Each number is 500 + 40 x the weight over its row's rms, rounded and kept within 0 to 999. Layers, rows and columns count from 0. Numbers have three digits each. The size before them is the row's rms in percent of the matrix's.

# layer 5 attention output (transposed), 512x512, rms 0.0907, rows 331-383, columns 192-255
101:535534520408534581427565432549467500512502565465514462449508478540494551472480469521507446493481488514533543533515600508429428537507457530500540537502437488476484428516483549482492537521501486
101:555503482505450468526523440458501416493464490453597539488475502457577550471535460485434538459507532516546559567540475505527507499549493543556505477432506522486481562525581448485456538505496493
100:499513467596480498538473492483467478543523531473533511550479530537556519398529490523417479565422555452436458512484465503446502533515475494449422389522533484484493572567491458481566532462479504
102:426549451544458522488555463503577492521487553539564459473522524446531482516495505507587481494554514492501495485488501554526567550517486527480524413502523560482488489488547457543520534503485533
100:477521499452446502399511441409534516494429496496475553493444511512505460518526473499465540420499497500499502554541514469427457422481441505543527501563453521446509507420444476516571472452488477
102:480527604586532479489418495525549501536457516475577502483430528416452453494478521451485505504529444525457508527536508556490451490538492541555519498535480508487535560491422558482551491436527518
098:434505521391488505536483563521457476413521467527497544468535500505436452395487511457455498438501456463569530511552565449510452518492567485490466513534581508462462484548495481579442511495486502
103:482492563544484461541423509451539513518533526494535426542503490551431541472506509534568507410512529492464472589470530439509517500475482475457529557509493545614497510473486548530466539483475439
103:509545575499561532478554492485473446525516465496419476503505519473545492508532456517464422542492505467483526492493536568527452509444471491453516416610532497490510464512560448548477509482512434
103:533513525483518544428466531509530527545492520505533548504490557500628449491513521529512527539508484470532470496633447517576528510452507503579548458486435495480527446512537449503488453576486583
101:550519508444445485531576488536450561537494472498558509500463551475509502545509489530507443483471504550530524576572458495520569440449547454523471498499450456471531554508547436528520472458427536
096:487503462419483481488404514515527482494443493519550486484532469583523588486449412466561556527504483549387507465543549514548509510485551496569469430512435489515573498516513406522502568499410524
099:469421535523482462448556474478496562510495518445524548589497457527493536535504505500515512580445524428533524486530466536519534580494542478564409519518503463545488539467508496519431505565481516
095:518530486480532464492536509404516505490517525521550513527539556489539516478468505558473475517473459552498452510531443573489526501505507530496550493414500492485523453517495406470528419481533516
101:517487470498535571481495466477559547460465526455482514488433570541515473515484534492571499491547485517480465530491581447486540524499500571508529525464522545474546557549547534445497571508417503
103:551521583486507487521488458508510469543503585541447468531497545444543451496545532498496436447513472466526516384509459545497507499500512480448499491535582468547479445542455607480526488495478396
101:465504483527517516437469491469532505512469619431559509516458515511498547568483561416521550462467534534453495545481509428473523471456505466464447505467424509468501517497453454504498518502535524
098:450426472473503507504546537449473536484493498525547459507492533477493511510484483510529534454522463540440460480466512514483470480509480445542500515501497528543503446475503524445559472434432499
096:520508524515490411455466441504517513479513518430524525517457483473489472577549477432485477604531512510468520495471504565494491468464510504444487522471447543506459554417548444511487507535439516
094:562464495476600526501475483508568498552533564506512522468456461508504531533538504513569533471497416489464521550500474536556507379534462506444563425526522428458493535499553473527459476465465551
104:492557524423398435518472517512517478533508454529601515544464518508530515558543501505451460519447467456576492534494502472519521475553518472465468544477517501516510464487448562492470451540542530
095:534529498476459494493501550491538577516503472460469530490505517532504509488529482457565448503465551486476504538454444529560488493524503442504474498508460487479489486579524462495419542430501467
099:489478492537451526469586505475575519504488397446484529472459421447463461483578472391470502564453490566497449478497538506519539436467570494496545429496477523476442488477464475476458466562505469
095:474584467538526501555497572502488494533490439553489452487605489468443554470418497513440522493398455463536569530401453412489509528558517424533472498476524485522533513536559499513429482480504575
096:527486498540474468507546473518514529551540570497461493501450468480527561576512509479544471443458436515480484490487469453466468575517523495523482520511509541515455548534539539580501492552442537
096:444428413486432523543527517528452502499555569481509523465490462503531438549496470555501500444476481446496448507478548520500491525485453504495524488521479455532525475523529501461542536416478518
095:493523485505451464551558522491521524511517403508562546451488473535497523502495480571484502476408457477582494386474371556488517484492489469494493463459490497482505512540379509485489499503473517
101:404460457485608569481518547489451497462465478441500520474432526512543505530518522512485494420477537531506488465512565536477516590479532601478454468399468508507501455528421456512489502512511470
099:523544504502483514478534450528427488512516558548527453476465488489480520570446532524447520465490477544516468413483515402542496455509462474466429515475515478549451515415455545510430488467579497
099:424512495495461416463447544550535453515520469530518562507434566447541581535537528522535491448468575477542464564471511465560510498473503557510491478433572495577462530517482441496546514539511471
103:514530524527466509504481482507470554523521504496458500510501550522552498528509467520405516587513563491430493520501478577520472473512431485468568492437520473551450502554495536434517552567495517
100:456513482509477530497549481435484497487555493531464463566471538558511435470518525476502539528543485495538505534484508500518555480504484439490550556452517508532505459505460573461547457566459492
100:512474446474503472434603486549560488456452502502432494512518487527502474423448549508465557478453499456496486449490508598537490528562503477478383487583480527491448475534521505486515447449471504
103:454453465498503489446483503518538497477541505447496584502485466520484553579541534518561498489482496473499407534463483535396517505451477498503523476496500546488548484522510406599527511525478475
102:493483407473505486472515511432507542520557473478397522485636496530488467478494506454544466441495454522436512570607437446551566471529477487576468584473495484522507479442512519532512459521493508
101:480532487442516560528522462473537528508540491469465492583573518544443490603527511477568527540488463454552550485482495556469500464547533556581523484514570534489557530486429478436501497513348525
101:521501461456480476500472476584513535512464499553537469505527536453482496477458499503470484484562549509457578535463497495479517537489450517536468543528548467445516457444498510530459494480547463
100:417484464506547467495514401499504451436502510544525553497494569556572506462460547493488537465508525433450540540504522436521524446543500467549504498530552461508501468445538505532515461526487401
097:501493445588553462441535487493517509500518524499435504449417434540490499465488515479433471455569485487549599484527486532527487489499487416563482521520493519496509496559576560498482540449474471
101:426479474435489445549536551589453467466572577481391477542478479584497498528471527461524476562461540507518461569513509524511466511500508531443517513587524444527454533505447566491446580485505465
101:464448471476596486507549565535554521468506460602573479543479544537421468496473504461515468544511506498498484529465437533574565513502520443490483457569512509504471502505584502540537487515513469
094:545581521464464478498496433561557453460530552496514515483524592450504555583472519437473449553490514444528503472442500467540490498487505416465542504467540569485460502488484462531531501470527522
097:467525500433550457529548441535534485514489458481470451535489458523418422496608467473438520463531438516445475480513510544525574583469466478499560537436441492560486531514520488467504497508470503
094:541524498513486540449562491497515486507493523553514536495419510452521489496442577511470478469543509532476510539487502539469489476491542515459513526505497522508483565544493522393418506512498496
100:499502542485598487425442497498506474431451550491558505504528546545495501473585602503552532476490507516583425511552533501480477457556450520456445490521468464493502482521522499448552540521494502
097:498547531488520475506459498472513560503469462483491517441475472523464441514457489510513503441468509505509537488540480457514402463484549487512487505402471462438489511567464539525521564520462474
100:501465474596499529486497505461588482427489407516581489497524523514526537487476488453449444523501475506545387574444603486471535473564568410473520572531481504544452540536493494491499505466520489
101:511478481501498555557453477510523550480440502494534459416556439552547466494470501525471493475517512522514491558532506484453598511507522504465529441502499514442462485507504533511532448522509539
096:488457441597580551462466528497451451430504521544476526566484557483505489386508500507434543497452539517518553459439431509474507523444571491472538473496519538551496531487468544484465589474495492
099:540534501569549508462461536449459532576556507498491501455463446412488467453519518586503557539524540455536509493507468528496478421511508512483542546547510519486593430492518456448525596491505505
098:466515498452465520524568506500425478422487501496554552387468501431420432548424489561456533516457494496512459540550511447466526511578418514574509573535465531518557451506483494573483432488441514
106:502490471524503475489524458499554526520566476521511545460439565524551473552535531458414494521541470463579460555490434527480470492518495607437522542488463473506451509544481423534463508479519528
098:391473549570498477513509507452566479473565463487443546506488529577498483494502430481568508469506571497541455453487462533530527497504487482541421559483452555492481518509577450527518487487492460
# layer 5 attention value, 512x512, rms 0.102, rows 332-383, columns 192-255
080:465442474490581469502567548553464513559509563546495443538520444489363475513531568497479479480550512512514479413507534529525531523530585573417455486499484506500565470514490433491453566596463462
083:488466544528470471539491491479475494584480473548488577492517487529484478529495495505534482475538517531471557503535500583468533513492525477476494563512504536442468510469469473488561545474475531
086:503528530460502552566562518597519503506540516503573494500490530458519540498477474488522533465535514506547454523562578466492524496454511526475480472510454490511480405506491502538553448556480402
094:492470481550431530589507474449537480482481539526518590494555608456543504548511523495448409551484493495510441576446503453567483517441468578487504473485496536473455515483459594513571492523455576
085:520524497468558571559497467534612509484531523549419489482501433548540498438501561563448492497507519481464445486482465531495501436597487585579416480521452481474539524493441468550475528445524514
083:512529505497440494565451507437510564513524434479513488519433533501559452515516481485475541461549544492500488481464449451544534484511552469455472506396472501511581516488450551474503539537533477
091:520493483514561465482454459514554443574525588474489516496477479496516590508486407448480453463525506423539471410544522485481548529484526488459519543506513533607498482470472521486445415520520508
088:469422471430528542440482484532561497487536528442486402523495439459489548444450534496527529490481461494546505422525484561436526502573475478512469477524490497527470414470428539392516455551516404
082:519509529582584488562525570487515517453509520453472477478437477503484585471507461547425517547493491471471535583473525469521541561483517482484494477540435508496523528484470475537542488451477485
086:492542502478428472519499497454568498503476465458429521521530466479466531452482436526471465523511605510565503498502536484498427456464570449427509509522560601507524594457485447487488470549494459
085:499564518510447518474495451523457477493470491495433473501454478600473429538483514510555485492466523470464563508438496484488470493521492523508441509468530509506510486507465502534405490534466486
091:480469537460486444484499515524519521485468613527476477504486535488521469455547503415400565468470476473462454541513440577509508514426502481523522525489479478412496391545483517484432462508506557
084:528471436455513519553518528542513504468496546481503532510535496571513467424514583509438499447490495450492449575464529503505506485516504534553501493580444492557509494460536494484536500448549516
081:493447530498503511486490482529472519505542484520536433527474498541490496493555475499492548542484541584530478381490432420489520516577524532501549524485523474529523522497581472526522466471537520
084:446489504460506523507546468482510526489502523519496530507426481537505559525436508481501527537523470465552448495442455494415444571524491534549541465460411479449535480473453574493530476527460524
080:532495487492543473445542421471559482513590544509542459514486478524438500473537522528490528490578523507461478505444544510456516480534499494489451505465452474542456551579503450522516514470450542
096:476396530497483478493542544485529431506478470533455490488468572472557524509462553444497552442486498581496493508585448432513563486559517474540472541549469491562429538524454554477482509495457550
091:463470481557491576380505580441409472533503523499583560457483496527534503515509510478536512481494512542535471538487553498486504458495486466502445523459529560523509496500523465536405496452388545
092:465521440498454600555495516437509493402497506468457457602456553440558489462507503514548521453503537455525461485513502560507509419466469495498503478528523417483469516453533539456492530494519470
085:432368483505495520564468546508483423450518440535454529460490481490518491565520496451477550454457463506525466462421490476474453494420485528530486496505496453530493530459491441423529421562521449
087:428502495565553470507483511486505510406503520509475465399445432565492548587454523450514536482512474549458514515513544462443536528545502544512496450496539588561505513413466537542545500460506509
082:545463514539494544531542424517484519554481489494428499542506461459479510423529507520484493507472490453415462459502466508465544549511440530505457513466544443476421457522478493453527487547502433
083:540448519530474496441541524482513484490536463546458500508551460470453411495541534523484471460516418556583518483490488485492544557491474503543433487453518480479528503429502494501555472548488467
096:534508508481522483484491420473465517543512467484501521535480518505474466530556542506446498545409458491466501456458515488527546543517528471485491523524534478514522512553496451524505521492540527
085:425544521513479463497534502517504496542476460505570497472574456519446506524523536471485522505493495518420488435521503489544515547529493515476433530514526530514442553492508502479444488489528503
091:439468530414450556546443524489505430491467476459540489528542460502489452486470516533546462498471481461567504540516537532493518565489495455516454508542486457528440499502454486469517499485473446
084:507525504488461485514531498454454475486475510504480457445500463526522569532478510491505494415555464464467564521478527440460601492447520471558476601487484519535412535499434535514508540551449453
091:461463553547407562479507468452491438452621465478536556565528578574498584461494466496495532516552472491453508477527533461437527454522486528503453484538532545521502415472469465495448470474548471
079:430469463552515509478469543423448496474528464469515503561471506522543528455514511580549487395483454572461427485556522439495461556464442556483544538543450491494547526534517453472445443497607486
091:478525521534540523479502539477445434515517468469480514483518540466567482467435432488529479482568470502542555556546528477502572550438481514510452485529452567476504521515542554454405462491447576
080:518510491496553507471463479502512480449474505478471544546495499534459589480502463483586490497483457510564445531529511443522448567490476500502582451521405463514541498515483500446510513434468505
090:520464521521459459489552478492555535476512478513439491483498464519345592491523480518515536472465572519476545468460456501471532515457543548483536395508439411529534551524470482483480498579536590
086:507507477511517464535471463465483485457437485481452502510491538517531475410431556454523507475486595464514498521468468517615502528538524475458497486548527472450569465552550552540499506506519499
082:434466495501577463569492528519511528465523490492515472539639531474551522588476506529488548497538541515436473516520499490500536527433472463548565555518496488558538515531537533467561497615508590
086:444516463482510551571516614485394478414463514443485426506493548479555366483589503526493444463507468442484522506472560463560507508531440518524542453595531484486461527464520512526425546555550557
087:444416462481433499537468439428537472484496443517451546534451516529550486497486581531443457486511510520507456479527539464525472447468534513497505503451549425549509549527544487455518500540523544
101:456554542472519423486551520550466426549580518542478512457470499539562463507548504462503630504469403476499546512510485472498516524532486515491423408519494551422496470512531512515498485442493452
075:490527466465481469509484541501524532490529482524449598506524407473490456481481514525566477556511471448435429563457496517524497494504532483478437520485481527583482504499503434544485507505512489
084:553546468502514518559520423455458528523572484540527457453531445504506457486538473562534491490542517496484482524481528515512475512467524530544588507525511437466453507569503444470483431432530488
089:515522545485449486530544476570473511478487424503495518489519432514440524532548586485480458560516487533530524589508477507487518447467483484403507555435503480547577429461422504456576514526540468
081:543520541472538465501525495550482569532496504546528556559445519427475510520549539430471505552459493567481502542485486508482555500596540530533611460495497510488511524568471505466617491477522493
082:462480556538462527484532473495500548503535463566447521464515466534455549557525525496525547529437482453408496450507429539518499487479503539473510517549482516517522544460473491478425480446495540
090:462503489415461507500553430514507502476505498445502533486423559489610509521508439493474504560489434575449480474516483512528481490511510518483574486484525521514471502506444514465543538488530472
090:507509512455468535475495467491561607469462483509496492546512537471440583469514555536466491532501555501525562492504490548527459468519560521561578522475486419477463505462509494444570495550532482
086:533529537573557495494512446493453576497540515538442474571483474466439539485510489465521474542541485529520457463580546517529489478460481492508483475417445545483449452446441525507480552500535559
082:494513476494543506491452453510527463526500548509467489462484463551515460534598518523478454532486497502473475529586517475542479421513453490488472560517512535492445532537512547616509552508497548
081:521556530543467564568535507467544419539523507454491506443478506460444492481490518520545519491532534468532480490492481517481524440503543562452519392570529518500533512481531477466509573483550518
089:487490416569471554504460519517535438526478518496539420478570496476538473488502565420557529453379460521503438450531518505475503490459449511486519498554505447493498550490504439576464492456520467
088:490533514517467576500523566523534501555472524451494470495458495499466494544501543488491494513529462527608526494490511441531521486449574476448496515503474527554464516527463441484482565578522488
087:510517448477485490526449449467573478466485506619528468483433476419496517443580516470469466490471509498499570486509449524567546546435510583539547509545526532445521551489531558491461520516497541
089:516536484491507499482469471503508513458533362458542425502515488474418489475537522539530561466548499493476546467542476510501471477538546535467457475476454522511500454517475517414503531526492509
089:500559417571563489561460539463437489474533477518467507446400462500521462519418604466558459552461436499551474497485519551488488486485506489468548483493559423452471549452452532536464578476503516
# layer 5 attention query, 512x512, rms 0.0964, rows 384-438, columns 192-255
097:482488533499521466552511559539496532491509475525490425458441445490525482501507507467478512476459542494542526521454553440505509460562521473517559463545542485488464505534580485465480479512483443
101:465536530462497542509486476478507519441528541556480457485533496450479509530438535481464453475471535530448480507495458516502485508557443499439526480499462527450536439510518455461586536391509523
091:464466455514468562425446499488543524506439464479515482487465514535429532481489447547561423477474585501452521421470506430537502542494491582497467500472504503523511532482469508536507504499570448
097:364500545504479461483495503478503502493487541452450495464524526505476475464572495498501423553473527550504463508502499507499452505584589480470509462535484459531542464507481512413506395551523460
095:486540526584514448590531490503459516490541526499497504427475517497482509518484464490419490481521469460500554506509554504480489571530455511580506476526516534531474486452504489497423466464512538
080:478480475516542496504512489455488449509516579516485455573485541506472494522510523465471453472470509463416479437500483523491525502578487510424564526471466518443541510512449483564517533523505492
090:519568498525493477502510466535482532487432536478499490485429467513473539531454490509412530455510496548488519493566516531459481586479546502536562495543515464511455510545455534519461523491570552
095:499530457473488482507563481517496550479574513524474524510474458484511491486483459426501507559504505521434486537502466530490549429513533510401469487516524562497495417426484502520542459487481473
088:471469578534506505515483542508444457519554450433465489473435469453517373529504498416454540501506498530533452482480515469473535521483485554510474508536522497459529491542504425427492467478470477
102:401469449527510488578478494457499514388526474520544558500433469558448569484530559485488423474483525490529516469466475445483524422465434548570472512520487495471542529487526541510551514471483488
102:556554484537566590439521468518529485554461535472590476545495510498519523505454432517484512504477473479429547542449483573507542522496457465466561523505459541508503432474477495501528457515520542
103:504582430519451528438568490481523496480487533583537515478499482540494452517529509499586490438527516501484479451574492506455420537482484493520483503465534527547487422496523503533432472474528521
110:456543389489480458510472500570457432510457488427491529411504525533522467497474500465506497505476468512481526412504418552478388567523536455532522504522511420491461527498467442498457412460468515
100:536567530532513554442462543490486454532430471519453530430546522565538448508536479559542463527523452509522491530508544485474505501581536490477513508539480435455485511465516552530441509472447539
101:470471522516468480541494544504497557489490474520468510499503502587492523482495517493412520417488524430492474474441487539471551456489445530486438461456531496528543510506450461476499517505553510
101:469485470473500463488447466395527413458534513430463500529534516503520537506505438474501524510526556542467434529527521459571536591539508539542503513477525600473476478469509521440546498540504492
106:514548510452465510518458457590505477521495487469500497480514485500514461510460450495517609537524494487558485524493447536503478561532611426505528532550515465506472464507510474490494437499477529
091:458434520484559498451481502457569447510427503579575500485481466525473573586552515554470444526574553513554462437511504501556522548495499477472479512409459525402509446456476544464510542518479467
086:537435514524518569481424525479438544419540562570436485523493531489413562508402586559488449443515497509463475519489516533526525524493452569486435462485470591471557515446473507501495571444525527
078:517446525499483570492451458460585559464469472477550526542473534525397488509496439561516445460500511481458502449494442569557492485504480503523406547463484519427548565482544489560485569514497511
087:459516441504510494506515469444516583507539438423504477476502464548586497519543453444487471450539492495529543578517496409426528459504559514510486499546586436551435436510515423471533474535511530
084:495445559539563489463538570456488492490463527514513447532496498459502544506487549524445479534498495549523502441471538492507452487463483500484539549476500549499449490495527469589493560440475573
079:502547440498496402521510490503469559524534540516609515476507488450566421444556554508556558536422500463596519515569519508514551525522509558492556414467559489470580490492486481466468474539502513
095:504559468531469516574473470520556467473586509437506451471569451561512526500477499533485483451543510509476482554458520518464543411503563508557509452588471544490468495538486519460425484515500536
086:492538523470527506487474506533540494485473481504562445416519513459488505479515476485512517592470468525514458462563504495481571505566538490466403449556478498440522490443538533540477485467489444
106:521517498456480571487491483540544473555443516501521483480523542521542491492524535460501430511520532523560457463574498445471521503408461488516470430534477532484524476425468519514499555499503504
094:539400562535597530509494493506524491475518541528487553497461468522465526548419493508473512504440509496513528513439491490535450600465512571531535435495476528460495487505463581474499462527551501
098:512489511486534445534553463487487483452548456473483546516461493504536483506461490432493492514479449468464513462466524495525514584451470518548558545569587459472456547473445545469387464521493499
098:506546506469461446459539529536491483472470478497493522540558475534501414468530510537555486562517507549505466461454507379549563439484472548514485479448463476539529558475526533527438563481443444
101:465476472402609480476505524521505518473503487465498538477502551523457537491490477532508456497467567496463538547547508524488533472529449531488463450443432433509512516522523539478560528502486445
101:462460515520501496473550521501489504491444472518515442502530507529441443515565604498510479517461591463503527518527498471520519482436481538408511531477477540505553489517518499442476492576443478
101:594442463541478532479493513412506516469509509526486459450578509507497400498516456435481562542557494559489514432503508477514427531523509533434519501496472501470482525448497489504577533522488511
099:474524477446533466459477468510547484506499421453516475498476525452549539468466477491513548535511514584499527498531521517499436520487497573521482499527520534495539512477492478524421484559490511
099:534576529478532519456553548567531508462548512468537464494491547482479549510460494480567601550480481520498457572470530455430505506468527459551535477535555457575523511541435533529506584360491502
099:510441580514453450484495539482556463437511514590463497511548508500442517540500516492462489453565430496502476427473513529557427489543505551418575459474534460517450529538411527528564502477537506
100:532472543473444505516537499533463561418516536521478400488376597485539448499537470470510529507583507467453531480449582502471527439500460436470418574541483562482488473553483469515482477542525592
102:481499508557545460529506481508488481501499487591496516503507482549452476474592601449506429470538431393465511507459449501540543506431462513516457489500508535520413567516510480508554512520528528
095:509499449492509517583544477516527485509516543519548549461585503516559535447521551482541489508527493518462395476491504529440569491559441542506488509494555455482438535496466451490479532532481496
096:515525446473560500567562503470556455481477529457509487466489508531541542483518517448496445495514540544454477481527463508496513501523452478512465448497490474518516459445518486445515488486560532
102:452402550487499464515485482491455482490587475502484537515452512574431512486438421556519468531483540497447454519545489523464510492506536474520485543427553494467466506543494512556535533467487450
099:486525515539500593520455479507423494559515581494530493464513457504512450536465509452473503517442541502481523551499500524483467500421460491449415513501521566473468483498531525467533488464517590
103:527542572438495518517551474495603494463472517532461541437566492545550492492482551481506531496511547511433550461488531524535544458432446521496508530406428487458524426562499476500519447415556440
102:517511423544496482497547503488500556470463476532465417562540495491466531512484518476478516509549509417481502521386495483502422492443486484560427454489499476505473520549458519528507593476446444
105:521485505507513460509505448501576492501512579478494567493395517516484510417532444475534488452561577508428396433525514553470583472496511460509509537514515529567470459492572494463538487531482534
101:470546453533398493462491479436514520472523465465470522521585516605526459530518528518550525434482539528568514399507489524528484484453499508478553505543508519493561512533578477490508419450547521
105:455539471532559473503539491539505512496469519425602534514481547507621534498542527508471432439489479487476494452483492488497472476479497521564477498539503544591491518548459501555497399435507558
096:489471530428491551521456480565438511445506482499506440497530509538433528417536561473554547491517530475512490503431396491518541508509526451425484430510467596514481562485460493538568505557544490
100:466559478439543466501522477465441489515439413447452476466566468480538490503581528505500481433527451539513532444515511424478470507576543465532539470453482540497499526540519531632567439487479487
098:463536523582461555474443520569437482448518511447500507580569478560548548502440565487543517460515497571498498484445474482475539505474481508498481477498480560580447448497534508530470561511429478
100:487416544537481554483447473532473508531515475524481539516502547491497519447448555418488484468443575493560534495566447490517502470459539500525544498553431559497561510500481440592528598480517461
102:544462495487521531578495511484523415516494432494546524451476501531499446499525505466517529527537446499501524501519469507544528477471432470470479479505512543534540491483484493560523459494473507
101:543474539544499484520498493515489460507507512498535496526517471528490554577484522444487437491536433470463555569510488494550479503401525506444475518559485517479525389547419495517536508459521555
102:475508465479516493480441453499499612512453511502496533504532505471504618439558543494523504597452513524507527531547511447552477497505552471526512496469456475472507530541454499522522489433439556
100:604535543480530502531520466447524493523497502482493505562501543567437481528466479550478480515428502428553467501455422504545560557507470505480518443590468479540537463464443534491490521454527538
100:560457532478452578499490479496479538551535533552522522456476533567487419547488528493536524470465479545482415451473479505523506555532524555536462448549507450444451508452455477530485466497459574
# layer 5 attention key, 512x512, rms 0.0957, rows 384-437, columns 192-255
095:512455512548528549514536585422484479511586525483488505543574515491493562488529517541510458511487477464440493453576455482543502416491425542541463461480456550471459532429493540458458559419536509
100:519543508517566464570499497499511532434457469476478480554535494547513491517404538507522554462572509520571531589469600573430503468531536494491472463526485465555553522543457531548426523503516459
079:475434547497556538517482502560518430469557480517523516569543485476482551483460553589513487464514459519497487468542499557495463483556514520530513592469473471529503562530533543540511554444487473
097:481572535459530476547461522469520493451539529484506472438495609479544535479594502482523494477523504465486470483560500429494481487512479547525493452487483461472485523498549563477492562456466487
094:429457507515488544503517497485411433551494469525453494497475494562497527476461492517546502467476452563524483430590430466524482546553519449584521499520472499506440525485492466455485547536512452
082:462532591495490481532463528525490469476479533512439424523546568582466577509492530463563516496502475474437460481500482528543508400547469480502472514482502480409516503484547493563543571490555501
101:443475545474502415500538549551486485476439452455513487520532477418475461471519533540477525501493467443524493489460555494528505523506503567563505491371548487469511473515481493458490463536513464
093:524459459539469537532458524535536546498466447488478520550463475494589489428491582485494459510531468513519559547528526507525501494489476456463503466518598426499507518533574497532464484483478538
097:526440530523442512495585441491483492535516505533490469436518490534398516467472556518450518517545497456489510517437564526531594514464434499514475440453516515503448455474479427398480508490468473
102:524528501491502481454530552514553494511487588540436489501517562491525392580490486466491433562534496481445549533509507573470524523508543511519557528482520473547493471533462497487582465538473486
102:472454505512480580551517533506471590470490551541509437508533509500402477479514491485531447546579509489407488490486474440515488467515473525518450409472433562458484482471491558439547597491510565
106:395551442432520467485444575550488562511546444439452438531453510500511507535409480446540438457423472535461498443482527490567488508505531506488492488574520519478492492505455520483496504542604489
095:530535529524520529508479476509444524580579485587457529487524489485468493638504535566488401582528497531460544470538460509564554459488440456476477439497503561480512455507525559526471538502477480
098:481482516509513439468450440537514497537531522568528472530518539498478484533442534483528504511500488522534534504492477521522492480449470557560469513492412554585534446544463492535540515571502490
096:485479538505508582442485475590530478502446447496527488472484444473530521518490459457513489473546478430471455460416454449525472496534497505592472470532488499464487481524511521539494455518567508
104:594527449528501540501455492514542489467585461542471517486504426523473522514452487555542506506499420435484500496511488506445527488547561428490479508489438468416462474496466467512537473477547470
094:448501487489526477542478513563455520475458489529508476439427429509529445489504524484476537510542512540580502542418539539437506564549557477514539482493530407520542516525532408484517455506489508
093:466517516559476573554532513479439540569386485512446436470487575458484519497484483541531467543498547469466512473480465454559557517450404532475440561476472518518515494510516554530514541533545520
096:522445581489461594495497496575529567517383419532510459512487543572475477580457493497488450485468509415503489476429483528531493529512431541470505467461510541540505533462490510547513561505559456
087:576543484499516552489474555494480510521446522590545462479595515520494523540485511487514450485490525500465492542511513538538492527466441507447470515437490538575554487483448499530488566461471498
086:484491510549533484544484523524437451517523571546468478554535490430532438412518526489493548612496485529448467471514468463472509523477489518459561558476494502504500514529468536436525454439446465
096:534491433468473498531452403503587473456469475507508600484514495508449528561495494492495511528470496575542520498509527479522476567487577458407486572515482494556529534460533435501545530478509489
091:511539519484494437499477488446481547559513475402497534509503478477522506488448503473497555523476498453484470583524522520480535490484485421479485506551539479537498502505446484463485480416504512
099:517517492517456498499440484515466469538465491500584522519494488557565503511518488487488550553453484463528538547553490479482435486484428503487564491519577560484551492448481452490447494575520495
099:515545539482475573411464562494530473528526503474504505511506534512405564507506442550549445540427522410530463474548470518532494505467486513525462548413522517531494523523483482475511634505512454
101:470530452508495467551494512513488523545501537423459541439483480532465550518488500502539501458538472532558541541460472519469532564481530444526556507562524415514518475502501444497491517495530555
099:489493468443511467519459491543583454463478459495535498509556492482513483501516517478425469501489565497513515523467457523514469479492511506427438480426472497495535521516531454467566522515471566
098:506472465484528447550474515576559450516435428486472527473550482521484486581558477545470435435520464498516481487501478511546498433520495417457533462451445506499512545536568505489499510496487487
099:542395464485494514497457541454530539557526549540482451506511481459487571493495451526551461488497585515521522459530393521501441533462532487532474558512584499469446452512462479541488485504524499
102:512505490516551424585570494447477474530476501544477506485525511515508500518521470493524494540507532559516514464430467456499460511472516461498538503518564508463481472470584463530538445529458536
098:475517514516465493473497505475490442527498465501454529522464427516535560467489487512475471514581455477549496519499520448455505556582475540453423513487478412450476404508536423462511514547504519
101:476469498507466456480530481555534549430461399462491545536542536451484509520574477463514525513477513531532506495540488527564502614560534412546482473464450481570510547515558567494496506472543465
101:496452516571491510392512420511478475501510583510547526501448521495518541497539470470512474497450566471495511494477422499498526493531462485478508506529497462520418486501521526498509569447561515
099:487504495464516478487479458507472526457501500504533528511535476462497508477516458575471533521469529520459510563514477519510521454478394583537484429490508545513478527536521518476431586510506497
100:507490558515502526445557487537523467527510492523466524536507486514549520456481514544485562441490419457467502496426489410483505489499486498600490461470539495494445589475477610613461514483539446
099:572457555527573506463471537511477448470506506494575543473501477452549472443511521464533526495476601527526485558442489456538384473431427546482484514480460508499505546533468522485467547527502510
102:494492563521485434514494588544486516463514575492527457475490531511513554553487418551476445525457474513516532509552565497491401550508517421517479537539467502426593490520429474502587503513477437
098:498527510533509498481510482454628508494531455465448495519485453512439546485503580525523559479503528500481514567489458553558503431532525487525502531490516521481506464465515570492504495412530470
093:483533522594497447438469472529426473534543529504531555462497466447571459458436444523492502495430506591501513485435561435535483459473493524507572555469474447480441529510433561554550530517503524
098:518496498476510502473503534544543506483466440496456480455469484432577455518484565461485463440530495525580539516449538586490431584455563573408557446483455418509534514542492476521407498411536494
101:479531508454467529449479472548459478456463477526541529537490444474452512481508455482524524521561510549562482501521434519521565495476447433592470468426498503492487498448471532471442519573532484
099:473549539544516467476457456490498416479565506450553515577506522466520479469519483515561535505533523468547559535559517517444520465535468476577498497518506501523468468511543485489539526574429480
094:476527536506469460553446484539499516546538523531484531561458482550526533403500517521446528516440498533493501468558502460515446439465555528510484445503525484504529430496487616493453526472484439
100:573478493412563514401538510486532503547541509480504479499421452472560569515472524524487412533443521539514563527494495485591524546436518536497476525532505528454620483545466505532412486490549520
105:454434442521525511416454541591514525496508492483517494510490585455481502491558584532523515468520505486508562528503548451498566550444505518490510481479519503549526503547496474452471473553452503
100:568487511514384501510484480538545531487522538541514528449539483508456452535558599502521459520558462572528534523499450447502510598458452542492561492472495520498547424545529440580529464503570444
099:519566441447492508508463472494469555488455538442491503547517507530494561518526400509402511521465464561388482486614520503505521496577522468457543553464516621534464519491496479520475514521505587
100:499466543493518498548509501465505499542482476524450489553510493437509512504493462460501419530549483454446468486527531469530539541508523499495523457501585492541523520501487574466497465484492438
100:488486449487565517492475506448468529520495489486511514469454513487457420458551456499468445583460388484530489543509501538480474510508496494459454377447547405526509476514477437510515427500490442
101:443510445556485442498513457509518525477469455470511482528451454469454545494472577555472444499550536527478561533529514489481599509509516478528487443515531491573475500451378530479544411512501501
101:434510397481495450437456477543552452450531467460487556528513454555524525476439500587495473504498466472528457525502459478464516499496511538502464501537523505527498535480519569453502501485506505
097:516453518416472491488565471495527494478487565480522431503429488478508513506509512436423497535509444503479499566477470496506509499556495522550499471557483472540525518533475491511503442505381512
101:499494467550401523515540558416463469483468527466489497436538562467487466514567502538479473473536544470469544490498500483472490516513462471553473401525532519533502413465572532532506456506494513
097:514491505480514479551484472540444483558569506490579479558470471439538502490473517493531486423571463502486560493542544505485525454528515472466549499452500508521481493555465493435497501541459494